python train.py --norm_place="pre" --positions="rope" --warmup_steps=513
Each number is 128 + 24 x the weight over its row's rms, rounded and kept within 0 to 255. Layers, rows and columns count from 0. Numbers have three digits each. The size before them is the row's rms in percent of the matrix's.

# layer 2 attention query, 96x96, rms 0.0739, rows 37-63, columns 0-95
116:165136086153128162147135109127123123120170103124128173111136132172094106147118154154132125160099114163110157113118089111143091116124090136164063092110121160102125105153129136143098132125127144161152153136149150169090142128143103121166155079128113115129158091150144115108153146150108132134
134:106106165103089098126088156128134125143106150116141092160106139107177147094136106121150101117145133106171128137131158114098161138131165141090175162175143104147108158113117144104145105140150104093138140092099089104162132125116167134115128177115133152157139150127123160139104125093143128141
163:108112157102113101133117138109101122165118154115129077154135124090161131109101119123180090128161136105155078118125152116119149147116166135102164157143140125143128158101123119115139137138137092089132121110092095083152165118101155134090129152140132167155107147130099148169112118087156133158
081:137154152145127108109092145169133173096124150142114168122069118130098138135152111167152138139125133094164139161189095136140115097121140106133131133122143149114122125115103095113113093113114095138147149099122153101149123176086160095100135135122172131110099137153179131111156116157108114132
126:128129122164183141134133068146144114131117108082175128088121125130130104145161152121120106109157087154091141101121108148091110113124123113115106127123115112105163072096116135154140153110129124127092129138124110156108092110157098127112158130108144165146097112098120094094151114091147174127
096:122152130099126131131157154115117117120127122090156111083126118127135148134092158192105074087111075150115092131096088152121130158128130120139111137105128126138094083154170132152160145134132157167117160129127101178110107129146101150103122140141142174140114119139170092114109126142115139143
111:132088132187177177135129127126147127156075177132172106121086133128140110133128149122134133091169113121133112100137156098121113120106109119113106119143129152094134138136125127128145143140147122112082162095128108116118115104132087131134119134117175107102100135080104168085175108122097141118
086:178135118079143152160175164121148125167162111125108132128112123134115163144077129126112148143107153122102136131134159138131105156173148097134141104106100172134050165154136111133113139127125149137139060134150149140122135141146116142109130134140117146135138117166148170175137130120101119136
100:132166177159136105101162148092130161143146117116122120149138125136074105151129112163158096116120083120155127117098089179132090155141108138137130135110109114111115142103111104169158134151146121144135138120096134123110121160151161133102172111123143157164090165134117134145166099135094112171
095:135112169119097103089141139119120113160085133116069113119157157102120157126142143118155137111151156076114142090108098130140111108116079123139150099122132143146135146119132172119166146138129137082110125134059082135112124141133103126129145088168132106100114116156143177155136128111154131137
103:151141179085084130115112127135113145134130123121088139169135122121158167171119113144142153152164098114156128096089149180111125097110111110172142122115124145142089152137129137092105110113125118104112122148126120113114093163156172118104125122147107094161110122161142159171154121129117076119
099:124143156139142102130110121112134130111159134106101148117138133124104113141178087133122150136099172153130121117164125141134104155123093135162098131130167124102165126136099131165093122124193160180158090113119140115127143103137130144144142090144089115102094178155121108113150141169111086099
088:133129105126108117124079139102116145131076132119151125143127152121113116137107171118117108130162107132135104139075148144127121125111163148139117162136114120114121128120161097107184101116113079063101180136137141135114122151151152118097113154104140143162137104071145139130114116080152172147
072:156130147125107109150045142112120110141099106118134127122138151114107125127111130119111119158149106139098086164086130103123125147104160176134126147126116151151097133130131108119148112112084133061074181127163141144147107134161127130126121125114136145132150080131155136131100132103186125120
119:111102136121090106124090151121129149140090168115179107163099143117156145100128126133127122115155111117150124120095144147108150152143192129104158143147130130142133134083147117109155104112144100075100163109089106103118111158135140118097102175086148160147129122101155140095121100092141127138
106:124130130100083103138086139127130156162113130143151071162118139110147155082118100128154127136165093117144138136115152131119135110133172138093159120160121141153102144115155134096162114130112103085073173108117105124159100143100153128095114162086140153149151128119132136115105114085160134117
099:115131102120120141132133133117146090101145085143136128085147124121137125139151141098074125120098150147113103146157091139107136147101110161160100125088146073126110138138148167186088123132113165121163097144123145135151121090155116129143121097145088128091170081122127111140106169156115124127
072:141139082143128145143152095149145143109159099187111147100108147157122156122168140162120154083113128112129156146158087143131111134144120130160153122137157138122105115115115132135083160152090162154145140124147129129152119139111131126125071140142164120127164164099121088096084101175103130135
089:131110141120094097151122134158204141106129138168167148087087121128151103106137139087091185099109099129148169141154119139109132110148117117126131115156135139105095123093121156138104121082110164131135143134158121105147099148087122103133111134100161127115139134083155122118108101109140128100
126:152161109156146155123138083122109147091137121162147192094133112180152116146166155134113113114120104127129160149126119147121113126128102133131067105130161129120128080147128120110137102151109138144137144127176151153150113138160118120129145105108134111089118139079144132049135157145111123131
100:141124142189160147124079112150124138136122101121206130116102123136152093098141145120149103124144108140119131109147136089130130115134125117126090112142129121123155105100134122122113148134112097081097164089138141121118109124123120160117151121122139100124120099102135071058158124123164167085
096:137110084180139168115129086128090121157101102107173146105116147120129096125096148115100159143143083136082111150138167099123128093133149128161112130109104095116165115105120105120112140129111117128154124118165176098103141109149111148139146132127154156157108126092108119078131151149131170116
104:138130099123107091140100148117157117098129158122138148118121151127139148086080130108128163082095139167086175111090159132125119159125126133137119127101106116115104103143144135101120134136119159106142111136126116123153179141170111139151126111130084170086159108119124093150077177117166106129
091:091103174084136134095132192172121116100157154135119126122148129127090156147114102143103118093121174092152102123131094147121133126119116148124178117113131149146131133124116142104138130100159086132140117097091083126128130149086148101095114151149121119132111126181145128187135116138121108114
095:118075083157135116136144152123150135114144116158165120088129128134121112144153107118138121101128199141070141166163138102111121107140080133095106109141150097117104119141124112168136156173081126129138101128127146125157149120116104113132131141148147178081165146122104145117118118119123165109
109:096106098076113128122131128132153095102141154130102120076127125108170163125130135100076160068101147113104124158163112111113136116162112150107142126127144102131144135106136158183121157124093134116139111151106093146126124125094087108110088115120123140093158113110121132131074147140156138150
109:126128144069130136102157167146084122155159127122101138141139129115085185143099057131129180154144150128143101158128125155111127156169129143128133121129110139123118150126107118157122138135110122150140072143111113124123168150115137120121117109149118115140141128180128158185101110159115093148
# layer 2 attention key, 96x96, rms 0.0718, rows 37-63, columns 0-95
113:157132142109105126109126132142099139162129101160120147132138115140081138122118105129113121123115101160160090141103135160079113156148111114139101154111097083123093116138082086096119073102177090149100154115150129100125112157171120149123148097096154114106142105151167142121116125146165127127
096:103132176130133122137147130124144139071123158126118114116096132102138145108123145127105132102112181109065160131167128082170116119130129132105164089154135157134139155105159135134122148125095136150166113116110121163120123063089138126135134160142098123119116190113094126158119131099112140121
111:095094139173115156161133160107163147114143165106135104145112114093138119117137121144159170110086174091072169118131131100173145107131136137090194124156155142134123133098127142125127168119109116143163122117136125150126152076084137143115145112145115126104120160111136118119138132117116152151
107:166151126145185165139147099126116145099160127165107143081114094181113102167117100174078157124109103150112162112122088115142112150134090103156116115122132149135102115133102106113119116130128149146113164125139153121132084129112146153125122106154139078088139119133132098123130140150096127099
103:107112123147165137163145192146137161145123096125108127118149154095132078119140121103136121129125127161135114098106131140092160145120161177119088148115157146115129108132124131106182133122138115137091157136108091106155132191142181128162135140094161129153124108101134114127137088105162125119
097:101103122120113119149109119158166168124125125152143121107139104142114090124142180119153132124154173113134116172132137157110116115153154117150079154145154162073145150126100156131148153123121121157100114124119126094161135156123115119129170108157092118141075088115176110101131129143086096140
101:165156131118122113128192144081151130132141097158151116105129111111135137105118098147162089101122139157120148121131158117096119157147110120078116121153127121107171109097137119139174130090113126113164106158126145115110125169162104140147138127072143174112112107120139157138124149096180131158
090:156105145125118148127123128116110120126120141130141096128097132139149116132123163102175129131119074099076133141170150157111130097104096124179135118147089133135138119165107148123128153124116141122109113108112092082143140092087115092146149112184087113112087104142133072120153142148091124148
111:189102096158164124144130147147136150129143145130131120104147112154093136100087137159138137132096148113100126144153124138130124140132144094125142162105143130105131095116089159085123117143123099161094157090128170090170120103088135101131166127148121089104124105127160128066140138147090126145
104:118118151175102155160195086120143121078128145142120153115131154162135144137128126155128130140123139122057164106135130108164139136126112136134142088080147156160154097139143125093134123085153141104156152123125129149105149121103108139170091113123078147116109148107138131100134161138153118134
100:138111153138137122115136104113125161163134125171132124147118097121118157109104117165095179125120124131088137153114162130182146147098087123148146111124141148156142095133134127099115127133120162115144154138129091123091115094092112173162120136160092102124132162152172120129185165153151136086
070:126147153120113141114111116105160142094144096120091161093128103128146101154155114108100120141088115140123162088139129123141141097115145128096115126144104134161062097114131117069158093111118124144094115092160135094132099161138111140149148108110143116079145133106094181114083131138122118118
101:115147155133134096154141154126189145127144138103155109166116121088176111111109125091128121113141143128070121083134134090142153120104135153144146128146187156161118141136163121120182160136100113128143130135160113092134128130106144156161152126150104128117095086086123135143098164140117132136
069:115122146152096108124149142129155154118198128116149092126113131098155111143151140097133121109110109096126157090048132073136129133138151154122115127145159149135081155112105159105159149098101150144153148131105137102147125119103096125149107129113109146109120068134103139114103113150108109108
113:132124126142122106166143145117155132132150108129144115121126140093148153115101118110154130101139154101082174148133117076158147128120132156101165118182183157144117149102155136156158154122072152129146135097094099156111115125091114119140122149120108166100092128128092122129080165109113119137
091:123108167148083107150145139118158166106140146124129110146099139096157101113129146121151121123105155106086157072148128083146144126147137151107148133173165160163122133105130156142147156119097163132159122096112109112146095088085116119146141125130104127105082104111079136110097133136093135120
077:146152092073126127119107157147083098122064152085107165118131101126118154152150125119121142150167155130139092177152116149091135173102159096143159128145101116094153135134181129134142126135101094104121133133132136135124112165141148150130124152101156132127143117095162121125098101115135108106
095:139144122100163128114094089153093124108131085150094132083138125158063114158124147126065142137089096149149128133115097167116090118109130122185069116128116099109119127155115110106103116149126125124087122141166154119142114129132144120139115131156166108131164105111134120122159115141106130129
087:143148106101132135122132100152112097076110144136110156052107107166117105119152119119058177143129101148160134099139118144095127139144099128137078110110116112097094116129156117145103136123130142136115143152167145129131086143140152124120119144159144119108158108099148111105091108173128120106
103:164104099084119105104104125148118100182159118144140144155146117109112156117089107111144111126152131119184111139066161134090120131138168108133096151131144132117120147094113083173146117126127097111135116153108127144140107177129129165133098124081162118163132134124127137119131145141177105128
111:115146123128117120089138141124106139148121098151115121146136153104138129122118108157159100149151167161137131125087125106065135135130164132098105157144142104141139157107151121128150134145107118127120147142099103107122097167152131153117092122056181162144156101139106165125110146070177136122
093:136126159138133125144136162126151120179116080167109088174163143099117121144138112137132112099152127160159123135083112133075153127108165140108155134131108120141120126136118133144176181166166122120145150120124112129113127163178163153120106134099147153141156104123149142137101129089167158119
097:103144106087092134147122121156137123111107121136137130095114152123196123098138143110125148108149104089168109100131151113143147123082132127126105079112140113066114190149140144134105119130124125090089096160097136100121142116146105130096106138146087112130101166096121125156105130153133157126
086:131115151148140147118141130074148137072140167104141133102090117136110143147155147139104161148119149116106116122178129118139114096150074123157144099096121158111135134128150140147119142119107168145155119131137141156105135115079117158156097118125119070121121164111076082115156139174120120117
083:153133112094121145166150125132143080110106157091120124117133148096159138109155127106146156116155140142150109161184098139068125142141151089126127135117105136112145132097134146180126154111127134091114093145118128169131163099117146087111088133110138154150147129113142139117108079134135146190
100:088099107131134151131120139117095071085129165092138110113139126134135109159179148118107126129118143151148114108144098149123132131122147134128092108096107164104142133139160132151118155149130153108164067197126130176106144124141152109145066138140139135174131141101113118162109110126137121142
121:165125162160139129127114124118099137121146157086115116110143135132104115169136175135101142142095123112082121110145119161153152110112104124136138110090125161154135115162136169115103136121128153151128120131135128152138137061079131111140141111178097080122139142146114071137127118163086083140
# layer 2 attention value, 96x96, rms 0.0715, rows 32-38, columns 0-95
084:133157155098129118120086143102114110120112114114147106141111126106099085108155104101130130130119129150124168129124134130125128116102124130132113088123105167097148116068159149125079144160166126076132142138105124070148165153136140145129120153184108135141110111162138164134128133188134106170
090:178161122155098141080141137102120089125112113085104161185148095113119103128146156125162148131118091125171136120105124143143123149115154126123129143155142129136132151103171160122166141085168163084138129120137108151137133155156147146103163154133165136168111130144096138130105146114101102113
081:145096168111094122116141097106125140130119142114170165129106142123138128133095169150161131089159183143123149123115183146113129109131126145118080149165168148116135117130124157118154111085137138105107162193110087101120132115117131153138120127101146134120126151135063101130119096129110152128
077:154150118126138131177104145102064162097120108148151118132084122142155108154167163140136084128123106177124117097149106113135120110126127105130142118145126137132132150161123103128105131129141086143092164118143099118185116137076164120088100140156125123112146142154113104126151111110080149157
087:137133099155090107102197121147113117137137129131111111121144135112105121127121123104094129127100101135146119097067129166181097123162166108114175141142169099122169096096124110159150167136109122117110112137162141140094126155131097104160130114139115123135118118154098089123122130135153100175
077:103117139094138114140105131154125109127122070101119117142117118080127072113087136108105176165132138135140132107099159150124068089135141116110149140113162098104150121120151127127136118127135147133102113131153153147089149109122084163158127105104133132113087120174102148127145085120120114076
090:141102119143157123118110143154106117121117126138061131144098102088125112119140177135131144183131125118161138119141135155159122145096125149161154115120139186117101101115156163081126135111169146085085138111110133155120180130139153132149109131113160153130081100134116156096126100105127131148
# layer 2 attention output (transposed), 96x96, rms 0.135, rows 32-38, columns 0-95
087:101143112132117109127070131111120085135119111102118125153129127141103146091149121138114125107102157153114126116095129144162154103099104142139150089107091140116133134131147153157101121113129088138134109154137108101126182154138146092148191151171098146108148092133128160119108161169116114186
089:153137120152124145161133146136146099155126144127081177173146137139092141105130140074099149121148159106165110097106118143144148187115128128128126090137134116114148127145158111110166088112166099161114143086123158120149129155136163140151182138120098133127137144156093132137117121129107079143
084:157107161137146126164095156103109124147127115134126160157113107102154148114089106144150148089127144143125155120127136160136168114145165119094118156155149139121133115157122129110131110113145094181121154158140119145074195154142116123136134126089123105087139141123084121148143091068121101131
080:169158127147127100159079089134145143117152154135132145090099149113140080145150130114114118092103106169159110101140107104126109082107124135165145115130099112128133150126114092132128141126090099118143166110153092178142097164121155128149134135150158133140157148141157103115137114164115188127
083:113125135161152122095181109135119095122144126123098102161135115103115157133114134112125118190140167105124141100106152132141100144100111115079162132127135122116201108122161112131129152151137168124142125113126146109113124165121127157132147080160138062130171135152131117141150116105156113088
067:101097123097143125154145133131130117119109108111162135121145109072138156096078140176143112163144164108124136098123163165088118125122137109108139122143147087140156098143158163183094136157142129143097108149153110119133108104137092149085169108144114110150120133160139118113149087111127135089
081:120139086178150116130145157122132101172136120121104152143156125148116168099125143122136126104171145146175088128136135155176165157134119156162108087134162157139148089156150137153118138089139119134088096125105129126140119148152136128173149124129116138100129076147097141104114145085123100151